Each number is 200 + 20 x the weight over its row's rms, rounded and kept within 0 to 999. Layers, rows and columns count from 0. The size before them is the row's rms in percent of the matrix's.

# q: layer 8 attention query, 768x512, rms 0.0389, rows 190-191, columns 64-127
# k: layer 8 attention key, 768x512, rms 0.0376, rows 190-191, columns 64-127
# v: layer 8 attention value, 768x512, rms 0.0314, rows 128-178, columns 64-127
# o: layer 8 attention output (transposed), 768x512, rms 0.0317, rows 128-177, columns 64-127
q190,107,207,229,204,208,207,205,204,200,156,197,193,215,172,174,188,196,202,194,208,193,226,227,191,209,212,204,206,191,199,186,200,216,235,188,162,207,185,172,205,224,202,207,213,196,199,218,186,188,213,181,196,185,190,187,174,190,199,204,215,241,198,207,248,160
k190,114,221,193,211,201,201,182,203,169,209,197,195,193,214,216,203,198,231,206,221,228,188,207,221,170,214,225,212,218,218,207,217,229,193,198,190,193,228,207,201,189,213,190,199,192,226,187,176,200,241,196,185,199,164,225,195,205,195,211,219,272,176,189,219,199
q191,210,189,214,181,170,199,220,218,210,199,180,195,214,203,183,211,206,228,200,230,202,174,185,158,187,218,195,194,195,218,204,190,176,215,199,204,230,199,210,208,210,199,232,189,183,176,246,220,207,182,205,178,191,230,188,195,186,225,219,191,158,208,186,199,179
k191,105,211,194,180,182,210,178,250,202,147,191,163,249,186,207,180,207,197,188,194,198,206,165,202,208,174,197,229,205,203,231,210,247,191,200,196,232,185,190,197,224,204,224,212,205,166,225,185,192,179,209,162,193,200,208,221,233,244,211,189,207,212,186,208,205
v128,092,193,229,226,203,243,207,183,178,184,220,207,204,239,191,150,179,207,224,189,167,184,213,234,196,210,236,202,201,200,197,218,243,192,177,190,200,194,197,176,187,212,195,200,240,195,203,203,222,210,247,198,183,181,219,176,175,188,201,238,173,182,208,196,216
o128,132,204,205,210,195,174,208,225,201,186,221,182,180,217,171,224,182,184,196,213,160,201,209,219,234,221,213,195,199,208,223,173,203,154,205,197,223,200,196,211,184,195,186,235,205,257,206,223,221,255,217,196,198,183,192,182,162,197,181,210,223,201,225,202,215
v129,091,195,175,215,219,204,220,212,181,219,190,173,200,199,170,173,189,196,173,193,172,197,209,224,236,181,170,178,212,216,186,201,206,209,145,179,217,199,179,233,203,189,165,240,225,198,219,231,209,208,223,221,193,184,206,184,175,217,218,219,218,176,164,234,214
o129,150,207,190,224,178,193,221,180,205,211,186,202,197,187,179,189,205,190,165,181,183,201,230,226,198,205,203,214,273,205,166,182,221,210,223,206,218,189,209,206,209,213,168,227,203,241,218,194,210,243,191,203,170,198,193,205,164,186,211,191,210,204,201,250,200
v130,095,192,210,224,216,183,200,200,213,237,160,232,163,184,187,175,173,198,179,204,230,209,212,137,228,223,198,202,225,193,200,208,207,185,184,207,197,201,215,188,185,207,196,196,221,188,202,188,225,194,223,233,210,186,191,199,181,209,177,183,155,221,211,166,200
o130,139,199,229,210,174,188,176,208,199,192,202,210,197,174,196,177,187,175,189,197,198,209,191,217,191,208,195,200,221,178,182,198,193,202,206,196,225,186,186,209,213,207,193,169,221,196,185,208,174,200,197,225,209,193,209,192,228,175,195,171,186,225,218,212,161
v131,086,222,197,187,217,212,200,193,225,201,176,162,194,219,208,189,214,207,185,216,212,172,206,202,203,172,168,198,217,208,187,225,203,222,208,200,189,236,225,207,190,208,207,221,216,170,189,194,213,207,199,197,190,210,176,209,203,214,215,173,197,214,233,126,202
o131,115,249,171,213,161,222,202,182,179,198,190,182,191,230,166,204,193,175,205,216,209,203,207,203,200,194,215,186,240,199,199,202,210,226,222,186,193,191,222,173,180,241,168,172,200,204,231,212,184,178,193,191,189,199,194,220,198,194,212,222,206,236,189,198,208
v132,075,190,170,159,198,200,179,191,178,147,186,190,214,169,212,188,193,230,236,206,184,195,199,153,190,182,198,209,205,191,188,221,226,210,197,216,224,203,185,214,203,201,200,215,165,212,200,199,238,196,187,213,193,211,189,164,172,218,228,215,223,186,217,201,190
o132,107,211,162,192,185,241,224,209,212,203,184,182,208,222,190,211,201,229,221,200,211,169,208,164,183,224,213,169,197,199,198,224,219,193,195,215,194,203,217,182,174,208,217,192,192,174,207,203,189,178,193,169,178,175,224,182,196,233,198,217,196,182,212,169,180
v133,086,191,232,181,207,204,170,190,169,216,250,236,217,189,179,207,196,213,244,196,195,218,204,200,156,208,224,201,201,224,214,167,225,225,209,201,196,181,187,184,201,212,196,147,208,220,153,193,191,207,178,198,210,189,217,197,188,190,207,225,190,192,171,200,212
o133,126,163,218,155,244,177,218,203,236,178,212,214,234,208,203,213,210,234,216,246,183,214,206,198,199,222,197,202,184,202,227,232,197,184,165,192,208,205,195,198,209,194,231,208,178,205,174,189,207,200,228,216,212,183,213,183,209,187,185,237,210,219,203,197,216
v134,087,202,210,191,195,172,197,209,204,171,188,158,176,198,215,185,188,211,202,192,163,221,185,140,217,219,186,203,193,173,206,196,223,265,196,198,188,227,227,205,180,182,242,240,207,210,171,192,226,200,192,188,213,203,161,218,172,201,224,187,199,199,234,198,181
o134,110,246,204,208,176,201,185,189,197,219,201,165,183,179,184,200,208,177,203,168,201,186,182,207,181,189,182,182,231,184,220,203,229,240,211,196,196,176,195,180,207,190,186,176,198,196,222,185,190,175,166,210,214,198,199,211,200,201,199,175,193,213,179,205,177
v135,095,200,211,217,193,184,153,213,201,170,215,186,220,223,211,234,188,189,225,191,231,205,192,236,188,218,251,207,203,224,209,204,248,203,215,186,227,204,209,213,251,213,219,168,225,191,199,191,195,177,182,202,206,175,209,209,179,183,228,205,206,179,189,243,211
o135,129,170,216,187,206,194,197,224,206,220,207,208,248,176,224,221,213,197,204,186,194,190,208,187,177,217,194,201,149,204,201,172,198,206,181,190,205,206,174,209,217,188,193,219,169,207,197,186,205,203,220,197,235,167,218,180,198,190,219,183,194,199,201,231,208
v136,088,204,192,166,220,207,199,210,221,186,182,151,200,211,186,199,236,201,203,220,209,199,200,197,197,206,192,200,179,179,212,191,209,201,229,211,234,192,208,172,215,181,215,200,205,190,203,216,241,191,183,183,194,176,177,199,165,175,201,200,210,190,215,174,181
o136,122,215,185,199,183,229,230,217,209,186,204,159,177,220,230,188,198,195,229,198,219,197,206,201,204,213,210,157,220,197,206,216,211,190,213,183,186,182,235,168,176,206,214,190,190,197,199,219,211,207,260,182,187,191,191,196,205,187,194,232,202,190,202,176,148
v137,091,207,179,195,167,174,137,200,200,240,170,161,201,193,188,219,172,213,170,194,225,206,197,187,241,189,208,199,189,217,188,220,195,201,164,216,212,225,178,183,191,215,178,178,196,211,222,213,186,207,161,203,173,193,176,187,177,191,199,208,214,181,195,228,210
o137,141,202,213,210,181,142,181,200,198,218,195,178,192,188,201,205,189,200,187,179,205,199,199,230,187,189,199,248,198,176,179,217,198,200,176,208,197,204,214,176,210,194,173,181,211,164,211,212,231,224,200,218,219,249,175,210,207,217,225,180,176,176,197,217,195
v138,093,209,210,215,215,210,219,208,204,193,171,175,200,238,200,187,202,224,197,194,120,182,224,223,215,170,213,228,184,219,196,183,176,156,176,190,198,209,203,181,192,202,172,215,208,205,175,216,227,201,210,242,222,202,181,200,219,210,184,226,208,168,220,201,196
o138,159,206,185,211,207,198,240,191,195,179,212,177,178,207,172,195,171,192,209,205,197,179,226,246,218,182,191,184,224,210,201,233,210,213,240,206,205,187,233,180,200,231,184,231,197,217,192,214,180,216,186,201,173,204,194,216,203,210,167,217,257,223,225,179,206
v139,091,183,246,200,200,220,211,195,195,213,192,247,194,188,221,195,217,198,246,192,210,192,212,149,203,195,185,193,195,173,198,207,194,240,216,199,193,178,176,209,206,221,213,225,192,199,201,180,171,222,194,244,194,210,212,177,223,204,179,191,177,206,219,205,196
o139,123,222,206,205,215,177,198,161,203,192,173,194,205,215,190,208,166,221,182,186,221,227,184,174,210,171,212,218,198,209,213,214,171,203,196,211,188,164,184,203,199,209,219,174,176,204,190,209,189,202,208,212,216,209,212,194,208,210,181,187,211,209,193,166,189
v140,084,212,179,194,202,184,139,205,205,200,164,184,201,167,198,219,206,221,198,216,194,194,188,148,217,203,213,214,212,170,192,230,217,188,230,201,207,202,214,190,198,183,197,218,184,204,224,228,179,166,207,183,215,214,197,201,197,203,234,200,221,205,222,186,202
o140,115,201,183,169,187,187,190,191,179,213,200,204,210,229,213,220,231,251,249,212,228,166,176,208,201,190,222,182,193,194,199,197,205,209,173,206,202,190,173,188,180,181,221,209,201,161,192,180,174,198,200,204,206,200,189,193,229,191,194,176,188,190,214,186,145
v141,083,226,227,221,192,186,194,204,231,148,188,182,177,198,188,183,198,217,171,188,206,215,194,184,192,199,190,200,213,156,196,195,184,197,206,198,188,217,208,192,195,193,221,239,179,200,188,179,166,218,207,216,159,186,177,216,214,206,206,213,209,217,227,188,200
o141,125,190,169,173,219,227,171,184,219,226,181,198,198,192,195,185,218,245,220,150,233,217,176,164,223,202,196,217,199,201,193,199,204,208,188,186,190,193,173,221,192,197,209,173,192,203,193,183,196,160,166,239,215,178,234,198,208,210,213,159,209,199,195,173,218
v142,087,197,263,203,194,199,184,204,223,210,208,209,189,222,180,199,210,199,201,212,223,196,205,196,200,213,207,212,204,184,190,180,180,213,193,195,176,235,214,226,207,194,192,209,160,190,191,206,176,190,214,186,183,235,226,187,219,198,182,190,161,204,212,215,237
o142,136,217,198,191,189,212,177,220,196,198,199,189,236,228,212,215,207,233,209,230,198,204,198,218,203,189,234,220,170,204,166,179,166,155,222,199,188,218,193,196,188,201,189,197,192,260,146,195,175,211,206,188,227,219,203,208,232,180,207,202,183,219,231,167,227
v143,085,199,236,171,189,189,206,218,210,230,211,224,187,207,184,234,203,207,217,227,214,212,180,157,156,219,207,196,213,207,202,206,196,222,201,199,214,243,195,158,229,193,175,192,167,208,170,193,212,202,211,186,221,193,206,194,180,224,199,171,197,193,216,188,234
o143,112,227,188,219,186,216,200,211,207,216,212,225,216,211,195,207,192,191,191,226,187,207,168,206,162,213,222,216,222,202,180,170,190,203,221,198,184,236,219,199,171,230,161,191,209,202,173,165,218,190,200,174,209,205,182,184,205,220,222,199,153,220,210,192,207
v144,093,186,221,212,181,234,212,188,186,186,242,164,220,194,255,207,186,203,210,217,248,213,171,184,192,216,183,211,193,223,190,169,182,211,226,187,215,209,212,205,205,200,202,171,206,209,222,171,221,210,223,208,196,165,212,160,194,195,205,237,200,195,160,231,162
o144,133,202,204,212,198,219,195,213,215,175,186,204,228,165,222,212,220,193,160,213,205,198,201,189,186,180,210,181,179,177,221,171,188,175,198,203,188,215,215,204,192,218,192,192,195,224,193,216,210,220,182,217,213,186,203,158,176,239,201,205,164,186,179,257,212
v145,084,201,206,191,201,203,182,180,217,144,198,186,225,180,201,170,207,170,259,194,197,238,225,207,188,195,235,216,200,210,178,200,215,236,193,195,213,212,204,187,185,195,210,206,189,200,203,208,204,223,193,219,161,187,192,193,186,191,210,212,204,167,210,231,202
o145,103,188,198,208,179,201,237,208,183,204,176,172,183,191,208,181,182,182,205,217,217,198,219,232,223,193,173,202,195,210,233,225,224,183,202,191,186,165,215,193,205,195,195,184,186,202,189,234,217,203,212,159,169,176,220,239,199,223,199,249,196,202,192,192,217
v146,084,220,168,181,185,202,192,207,209,238,215,179,190,210,215,189,230,194,147,173,208,207,207,216,218,154,186,191,196,184,197,190,236,212,223,202,217,196,166,185,208,213,197,186,194,220,211,204,182,192,177,187,202,175,180,203,226,207,209,194,187,189,187,184,200
o146,119,207,221,186,207,204,195,181,175,216,196,219,181,200,207,168,153,181,216,190,190,197,197,182,182,195,194,228,165,212,187,203,164,187,147,189,199,186,176,228,172,211,204,195,206,179,165,196,200,228,220,203,207,231,170,184,186,220,222,210,183,168,161,211,205
v147,095,215,212,246,207,195,189,216,197,182,199,187,220,207,182,162,203,205,199,214,202,167,220,192,267,193,220,203,186,182,224,208,192,213,184,181,242,200,215,214,193,217,189,212,200,190,173,199,190,180,225,239,194,197,192,201,192,213,244,189,195,204,174,195,192
o147,118,220,194,190,208,205,209,170,202,183,176,173,195,162,186,176,198,167,180,178,207,237,198,214,207,221,228,201,226,194,199,177,242,168,163,211,257,188,219,178,182,174,227,208,203,202,194,200,183,231,203,231,196,194,181,185,202,192,186,176,241,197,188,196,196
v148,088,208,205,213,216,181,224,198,204,229,212,214,177,181,150,189,211,205,184,189,213,198,190,179,237,196,163,189,217,210,185,182,178,219,205,196,208,227,169,235,196,181,186,203,167,205,173,201,160,177,213,185,198,220,221,233,244,197,182,155,169,231,195,209,216
o148,112,202,205,213,226,223,166,194,213,238,214,222,198,206,172,174,201,207,203,162,181,195,186,148,184,183,169,197,185,158,184,207,192,195,207,213,213,226,220,211,215,199,219,207,187,215,197,186,177,162,158,227,226,173,205,190,196,161,168,164,189,207,204,201,197
v149,089,184,207,195,196,219,236,206,211,191,236,174,199,181,194,197,208,208,164,219,211,203,201,214,225,218,159,147,202,194,184,189,192,200,163,200,186,208,210,196,182,198,196,233,226,194,204,215,219,184,200,190,204,206,176,214,191,196,175,242,212,201,218,206,193
o149,127,207,167,212,176,211,195,205,201,193,196,181,194,177,209,203,208,202,194,179,228,227,185,192,219,179,210,181,236,164,195,193,196,187,224,204,203,207,200,187,175,188,203,235,213,215,216,194,206,181,206,179,207,202,178,194,204,164,227,168,197,204,193,221,190
v150,088,202,167,224,202,178,208,209,198,205,188,191,190,182,209,171,217,167,187,204,156,195,212,186,192,189,194,215,192,203,194,192,169,223,215,211,159,195,196,202,176,202,205,196,195,188,206,204,182,198,179,189,197,200,216,236,239,190,198,186,234,227,191,207,202
o150,131,216,219,192,185,186,210,163,180,188,195,213,191,201,183,190,208,192,241,218,200,198,185,234,197,161,166,212,205,216,213,210,199,214,217,174,209,169,156,219,234,195,202,157,236,192,229,198,197,157,186,201,185,250,195,251,221,196,201,207,198,228,176,167,194
v151,095,192,191,184,217,184,216,208,201,237,225,220,202,201,172,186,260,208,201,179,184,208,194,185,210,198,199,166,193,175,213,165,201,245,255,205,243,206,191,202,199,203,217,213,187,204,178,211,179,180,197,186,215,189,207,207,217,176,181,188,171,231,195,204,202
o151,135,197,212,196,195,212,227,154,219,212,178,187,176,181,201,182,221,202,192,157,196,205,192,177,182,189,202,170,211,218,191,210,214,186,231,201,194,189,225,216,204,223,219,213,185,185,203,209,190,195,188,195,218,159,202,168,206,168,206,227,152,220,202,199,157
v152,086,177,182,199,250,190,179,192,160,219,231,210,212,199,174,193,188,204,218,200,202,204,201,217,208,187,245,221,214,225,199,230,208,153,166,206,205,193,225,191,167,239,195,211,209,204,185,198,191,167,208,212,237,174,247,237,188,212,204,189,230,183,192,216,192
o152,118,158,184,186,230,189,232,234,195,180,185,194,204,174,158,201,221,197,184,196,206,201,217,177,187,232,249,201,224,230,184,184,196,185,180,196,223,190,205,192,185,170,188,217,221,215,187,189,199,236,197,182,172,183,187,188,205,192,170,207,227,208,238,202,190
v153,100,202,225,155,183,165,145,220,221,184,171,160,207,219,186,196,208,215,156,200,209,195,218,173,203,194,209,174,202,198,218,215,200,209,215,224,227,212,196,190,203,198,208,214,212,191,199,200,231,191,177,205,198,195,160,213,184,194,217,203,209,203,227,172,207
o153,098,242,209,175,189,187,190,191,183,247,185,191,185,238,195,212,202,226,221,189,223,185,211,208,175,193,198,193,218,224,200,234,207,197,206,207,189,194,200,192,219,216,193,193,190,188,186,213,187,188,203,194,189,220,195,177,218,213,213,216,172,201,202,173,164
v154,098,196,206,197,177,199,168,216,205,180,147,158,200,164,183,229,190,188,197,206,208,178,208,190,253,207,191,207,176,173,209,217,188,197,178,183,228,197,237,175,217,208,191,235,218,186,198,208,223,200,192,208,196,196,179,207,209,200,211,220,220,196,220,164,192
o154,133,200,169,171,178,184,206,175,171,169,167,170,218,185,208,211,220,195,223,218,213,192,175,231,226,192,213,183,235,179,205,216,195,201,187,189,229,182,175,174,211,183,210,166,202,166,219,229,202,179,204,221,206,214,185,210,220,203,226,163,201,200,206,187,187
v155,085,192,169,218,195,226,242,175,190,244,224,193,199,184,236,190,185,189,195,196,184,200,172,224,204,202,191,251,189,223,195,176,204,196,198,191,182,200,202,173,175,219,187,180,222,197,192,180,190,220,216,216,177,174,222,187,197,205,178,182,208,200,184,159,188
o155,097,203,198,213,183,214,208,221,210,177,190,209,183,199,186,207,190,192,169,211,189,205,241,215,209,218,198,189,180,174,224,159,220,195,199,199,205,217,177,209,176,222,156,182,215,221,216,232,198,231,230,228,187,167,209,183,165,195,174,213,197,210,170,216,219
v156,092,215,193,221,210,249,225,214,185,181,236,224,228,207,209,210,210,185,260,204,188,204,201,241,182,181,238,190,200,201,220,201,184,216,223,185,196,192,176,185,201,195,195,176,210,200,202,188,187,193,194,172,219,179,217,181,197,213,213,163,191,199,185,228,207
o156,121,190,209,194,212,206,211,197,196,198,225,215,200,202,216,235,189,201,192,234,181,183,173,208,205,214,188,190,178,196,232,161,197,182,200,195,198,240,203,177,180,192,211,195,181,218,184,204,194,219,213,184,208,178,193,185,215,204,206,190,176,181,195,205,197
v157,092,209,214,229,184,192,167,201,200,207,139,176,196,191,225,231,178,192,168,200,173,193,166,198,195,220,220,220,186,210,196,219,202,196,230,194,170,229,211,217,220,191,191,163,236,211,213,233,202,214,168,226,157,193,204,207,181,196,208,205,225,211,203,191,183
o157,113,216,218,202,183,186,185,177,230,201,182,213,195,198,208,216,200,229,224,162,214,190,230,259,220,190,174,225,185,214,188,199,167,253,216,198,176,195,168,229,227,208,172,157,209,199,204,210,201,169,193,238,217,207,213,228,209,206,222,196,222,238,171,208,181
v158,103,203,234,187,200,185,176,195,190,202,188,151,200,193,180,198,174,208,183,181,202,189,200,163,238,189,205,204,204,195,187,216,209,212,198,210,217,207,215,213,201,208,181,219,176,193,204,190,225,199,197,202,180,213,180,190,181,199,197,177,184,188,227,146,209
o158,120,259,203,204,127,226,201,195,186,220,155,196,162,224,144,215,176,214,211,224,187,181,226,222,197,202,236,204,243,195,172,230,202,204,194,218,195,192,210,193,182,208,194,195,229,219,200,232,185,248,173,188,198,212,166,211,186,204,208,212,166,208,208,191,171
v159,086,212,229,223,203,176,159,212,210,188,149,157,189,181,219,186,181,194,167,188,247,191,226,183,256,218,187,218,182,164,162,219,229,203,184,203,200,213,213,240,203,214,204,220,184,176,218,198,182,207,225,241,157,165,192,190,203,191,214,227,229,195,198,177,198
o159,133,209,183,200,176,228,192,164,197,200,152,182,152,183,185,164,196,196,194,142,221,205,188,194,218,192,194,239,216,228,181,221,196,222,188,214,209,180,184,223,216,191,208,185,200,204,220,230,208,204,195,219,197,208,192,217,204,197,200,186,241,236,200,200,214
v160,082,175,193,224,198,168,192,197,183,207,170,170,185,197,161,183,222,213,182,221,204,181,173,183,208,207,187,160,186,206,203,212,206,188,186,184,226,189,208,198,186,216,194,251,206,188,195,203,240,194,211,193,173,186,170,188,204,206,177,210,222,204,245,145,187
o160,105,222,162,201,171,237,224,204,173,220,188,185,179,179,166,208,211,185,201,159,220,202,205,225,197,224,233,184,239,224,168,195,231,207,187,246,216,212,210,202,191,208,226,202,208,218,242,234,192,249,198,202,201,180,183,204,197,182,206,174,220,204,223,228,172
v161,090,197,206,218,199,187,237,196,188,196,230,172,197,208,169,243,233,213,191,165,225,188,194,202,246,197,198,202,172,184,190,169,210,230,252,204,249,185,182,176,231,205,225,255,183,188,228,210,189,203,221,180,212,205,176,208,198,178,187,203,203,220,226,209,194
o161,139,199,189,180,183,224,233,152,185,200,181,218,175,186,190,198,236,183,220,200,209,201,179,175,179,181,173,223,183,196,176,203,200,199,203,193,204,194,171,188,193,214,240,207,165,204,187,192,157,186,222,204,202,163,217,213,234,179,194,193,181,215,172,180,196
v162,092,208,252,204,181,229,184,202,203,178,187,243,214,183,176,214,210,197,205,207,216,167,202,243,184,222,234,239,192,182,212,251,230,190,204,186,202,200,197,187,198,207,229,177,216,197,189,205,190,199,210,227,217,199,223,189,195,203,227,208,202,186,222,173,180
o162,130,160,223,189,205,202,207,231,195,180,209,195,195,225,207,215,218,232,214,214,219,201,196,199,224,231,216,167,188,187,237,194,190,165,174,194,221,215,174,198,181,172,236,215,211,201,172,209,206,237,256,194,200,178,207,196,205,165,180,215,207,205,224,171,202
v163,088,194,152,138,182,172,149,206,188,242,200,156,226,188,197,178,211,233,226,193,195,207,196,175,184,197,220,195,214,221,213,200,221,193,198,208,212,182,191,195,197,209,174,197,173,198,200,218,216,217,161,202,199,227,180,181,193,210,212,213,205,205,183,234,221
o163,111,234,201,190,196,186,247,186,207,227,194,180,194,203,197,214,192,214,206,206,180,199,190,187,156,193,232,194,210,207,192,225,220,213,205,199,189,179,240,189,211,211,182,219,194,186,234,207,200,226,195,164,178,205,189,171,204,227,210,231,165,179,191,204,172
v164,086,207,206,231,184,216,201,194,193,161,178,192,206,217,209,190,213,195,178,215,229,231,168,203,187,209,203,212,163,190,216,190,155,199,209,197,198,238,241,210,236,202,214,186,180,203,177,191,212,201,205,215,193,196,228,186,234,213,239,227,248,219,191,179,199
o164,113,187,186,182,242,230,191,209,216,189,200,220,253,167,240,186,200,196,210,168,237,185,182,191,213,197,166,206,176,195,189,210,190,184,196,226,212,205,202,218,193,221,213,184,191,204,161,181,204,160,202,219,228,180,214,197,203,213,206,199,249,208,180,200,220
v165,089,186,189,217,217,220,212,205,203,162,214,230,198,226,202,200,211,186,199,211,253,187,184,219,240,233,193,202,206,172,188,209,206,189,227,195,196,186,227,190,198,203,213,210,236,186,203,174,190,196,202,241,184,195,218,206,148,185,216,187,190,220,225,170,178
o165,120,194,212,191,177,210,191,184,196,177,212,195,171,202,215,215,225,188,213,229,195,200,195,219,214,216,194,180,174,189,227,181,186,190,185,203,242,204,168,191,189,200,219,197,221,172,177,229,176,204,271,206,202,180,185,199,230,135,180,166,205,226,211,184,202
v166,090,202,179,213,192,217,223,188,204,196,194,176,188,249,210,155,209,178,186,186,180,178,219,260,243,167,204,201,196,193,220,203,192,186,201,196,195,171,204,180,176,208,225,183,217,202,204,169,186,240,199,237,188,182,195,233,191,191,177,183,172,182,224,154,183
o166,138,197,236,222,193,177,212,223,193,182,203,188,180,201,186,191,179,156,197,223,172,211,211,220,206,212,162,200,162,201,231,205,197,189,185,169,223,192,210,208,217,199,203,207,208,163,221,220,199,215,210,190,189,192,172,219,181,167,199,193,204,199,196,198,205
v167,088,198,171,205,202,180,204,191,188,191,187,191,212,197,190,231,169,206,179,219,176,199,188,171,190,196,212,207,208,169,210,207,190,202,212,211,192,197,211,217,220,191,175,216,180,205,200,190,204,174,162,194,180,227,181,250,251,197,206,185,220,240,190,230,216
o167,125,184,192,184,225,178,203,174,189,193,202,215,231,183,188,171,225,208,223,202,209,210,171,175,200,182,197,222,195,227,185,222,185,225,169,203,232,188,194,200,215,213,219,224,175,188,214,168,159,155,163,249,198,194,200,201,222,217,189,180,234,211,198,210,227
v168,123,192,216,158,214,209,189,211,213,217,205,197,195,226,188,187,193,187,205,194,219,195,203,175,192,177,157,179,213,203,222,209,184,200,222,219,212,166,195,223,201,206,173,219,195,179,193,212,213,196,149,185,207,214,174,222,164,189,206,217,160,222,190,197,207
o168,093,246,225,197,174,217,186,182,204,200,209,224,170,215,197,211,200,196,174,233,187,212,198,200,164,179,212,199,214,189,175,189,164,231,236,189,171,210,203,190,222,216,187,194,228,195,212,186,210,207,179,181,222,233,171,181,210,179,225,206,156,198,194,207,174
v169,093,173,195,206,200,192,191,186,182,217,222,223,222,199,154,219,191,227,191,180,206,252,196,181,186,181,219,188,188,212,209,207,258,232,202,210,208,199,187,223,236,204,216,214,190,211,204,190,193,225,211,196,196,188,206,189,208,210,196,197,197,201,153,260,200
o169,130,181,213,183,206,207,221,201,188,225,170,181,212,167,211,207,222,232,196,161,195,214,205,154,169,228,231,195,185,226,187,196,238,184,181,213,208,202,199,220,198,212,231,209,160,202,193,172,184,233,204,179,214,142,245,192,208,189,192,210,178,185,203,216,198
v170,096,210,204,221,225,203,203,204,212,221,200,249,178,240,191,146,228,211,215,197,184,181,204,218,180,199,249,171,221,237,205,232,202,189,222,201,180,205,206,206,189,208,179,204,213,193,178,191,174,206,176,210,197,229,201,168,211,213,199,181,185,205,191,169,229
o170,133,233,220,226,199,241,189,225,176,229,242,196,178,221,205,190,163,230,184,190,183,187,232,208,208,234,226,185,210,221,186,164,221,192,204,225,156,222,217,228,186,211,214,234,216,232,189,183,195,272,198,162,205,176,210,182,192,227,205,195,191,183,197,185,180
v171,090,200,226,192,172,195,210,207,185,176,175,171,197,193,228,229,223,176,176,186,201,186,211,234,247,179,213,222,203,197,224,202,181,217,241,195,227,214,209,212,222,198,217,182,170,191,242,169,179,199,194,204,187,157,187,214,214,188,214,211,234,183,172,186,177
o171,136,178,202,189,182,224,212,177,199,200,157,206,202,194,195,182,211,190,218,181,199,196,185,189,212,211,169,210,177,204,213,206,169,173,165,170,214,198,182,206,196,192,232,209,187,206,183,192,203,207,210,207,181,189,211,201,192,213,192,188,217,220,169,198,206
v172,090,198,151,178,215,212,180,194,192,191,216,209,222,191,192,184,216,233,201,200,163,197,190,201,166,162,234,161,193,233,191,193,238,228,189,220,213,156,204,182,212,221,172,218,174,213,191,199,193,206,182,182,234,217,184,192,232,196,231,211,204,183,219,213,220
o172,129,220,188,194,218,213,248,194,167,246,195,182,215,191,196,206,186,175,198,184,185,203,211,190,187,209,230,210,215,251,174,181,239,242,189,222,188,192,195,215,193,238,215,239,140,218,209,214,167,223,192,155,229,185,210,186,203,225,192,199,219,180,174,223,211
v173,097,214,230,173,204,184,177,203,199,193,157,162,203,218,218,202,220,242,208,210,184,212,201,187,245,191,193,217,212,165,190,205,207,194,205,206,194,221,202,176,192,206,203,186,171,190,179,206,193,190,234,218,202,192,187,208,141,199,189,199,195,195,213,217,207
o173,121,223,182,194,192,186,178,183,237,210,196,178,195,232,194,180,202,207,235,167,205,190,192,205,183,183,180,204,190,190,179,237,192,227,202,202,187,172,213,168,188,203,179,150,210,190,203,186,233,198,179,193,244,204,212,187,217,199,200,201,173,208,195,191,152
v174,090,207,220,197,187,196,206,195,215,214,210,200,202,206,198,206,190,208,194,193,177,173,223,254,182,200,221,189,180,243,187,204,194,208,183,209,175,194,168,186,196,193,192,171,172,224,193,209,202,215,184,204,212,214,197,181,211,161,191,179,211,178,219,165,214
o174,123,234,221,197,225,204,181,227,184,197,218,213,187,225,204,230,170,173,234,217,174,217,204,214,210,221,172,215,176,190,204,214,192,221,163,217,200,217,210,200,195,211,197,217,205,213,177,180,208,223,230,193,197,233,161,217,190,194,219,207,242,195,189,186,244
v175,099,199,248,182,206,214,195,198,199,175,187,177,200,199,182,215,213,180,193,205,242,161,225,189,284,170,176,204,196,155,194,202,199,197,221,184,218,195,236,179,196,196,213,207,204,190,201,207,202,198,239,223,185,252,197,197,185,178,197,194,186,235,217,174,199
o175,151,243,177,192,170,221,190,180,185,192,182,180,195,228,192,221,190,212,226,212,223,204,203,198,210,194,231,177,165,177,196,177,169,167,211,197,202,227,184,175,187,165,208,145,233,192,165,245,211,178,186,188,208,205,185,200,228,183,207,186,135,190,207,171,180
v176,084,209,184,220,212,150,187,199,220,204,170,141,167,174,224,229,219,217,185,182,176,189,181,187,199,225,235,205,190,198,187,219,184,178,203,215,167,214,221,220,197,218,189,239,200,192,196,198,210,221,197,199,167,186,197,199,221,222,198,209,228,218,215,145,201
o176,123,236,178,186,189,181,201,176,188,188,182,188,207,200,217,172,188,201,206,171,208,200,206,233,196,168,191,217,247,231,193,238,169,259,208,194,184,170,214,194,214,238,190,179,205,199,212,194,186,188,150,259,193,226,181,217,217,222,184,190,213,207,194,230,194
v177,083,189,168,204,196,209,216,217,198,225,189,218,193,188,239,185,183,221,179,190,192,231,206,216,232,171,176,200,168,200,214,180,174,166,174,200,203,189,176,184,207,203,182,195,169,212,190,209,206,219,219,217,200,168,186,191,209,194,191,221,200,174,168,214,212
o177,127,161,225,199,226,178,210,180,238,175,216,214,184,184,221,174,208,189,177,199,197,186,201,181,201,195,173,191,185,183,214,247,189,189,203,184,235,204,220,194,193,219,206,212,180,152,193,182,200,238,245,229,171,187,205,173,187,225,191,201,239,168,216,210,183
v178,096,230,197,200,183,247,183,203,231,183,166,154,218,209,257,186,218,187,227,175,225,219,187,199,192,189,198,218,180,169,205,155,126,187,226,188,196,203,210,189,197,210,202,215,203,198,210,185,215,207,188,231,200,222,215,195,195,199,227,261,223,240,174,192,193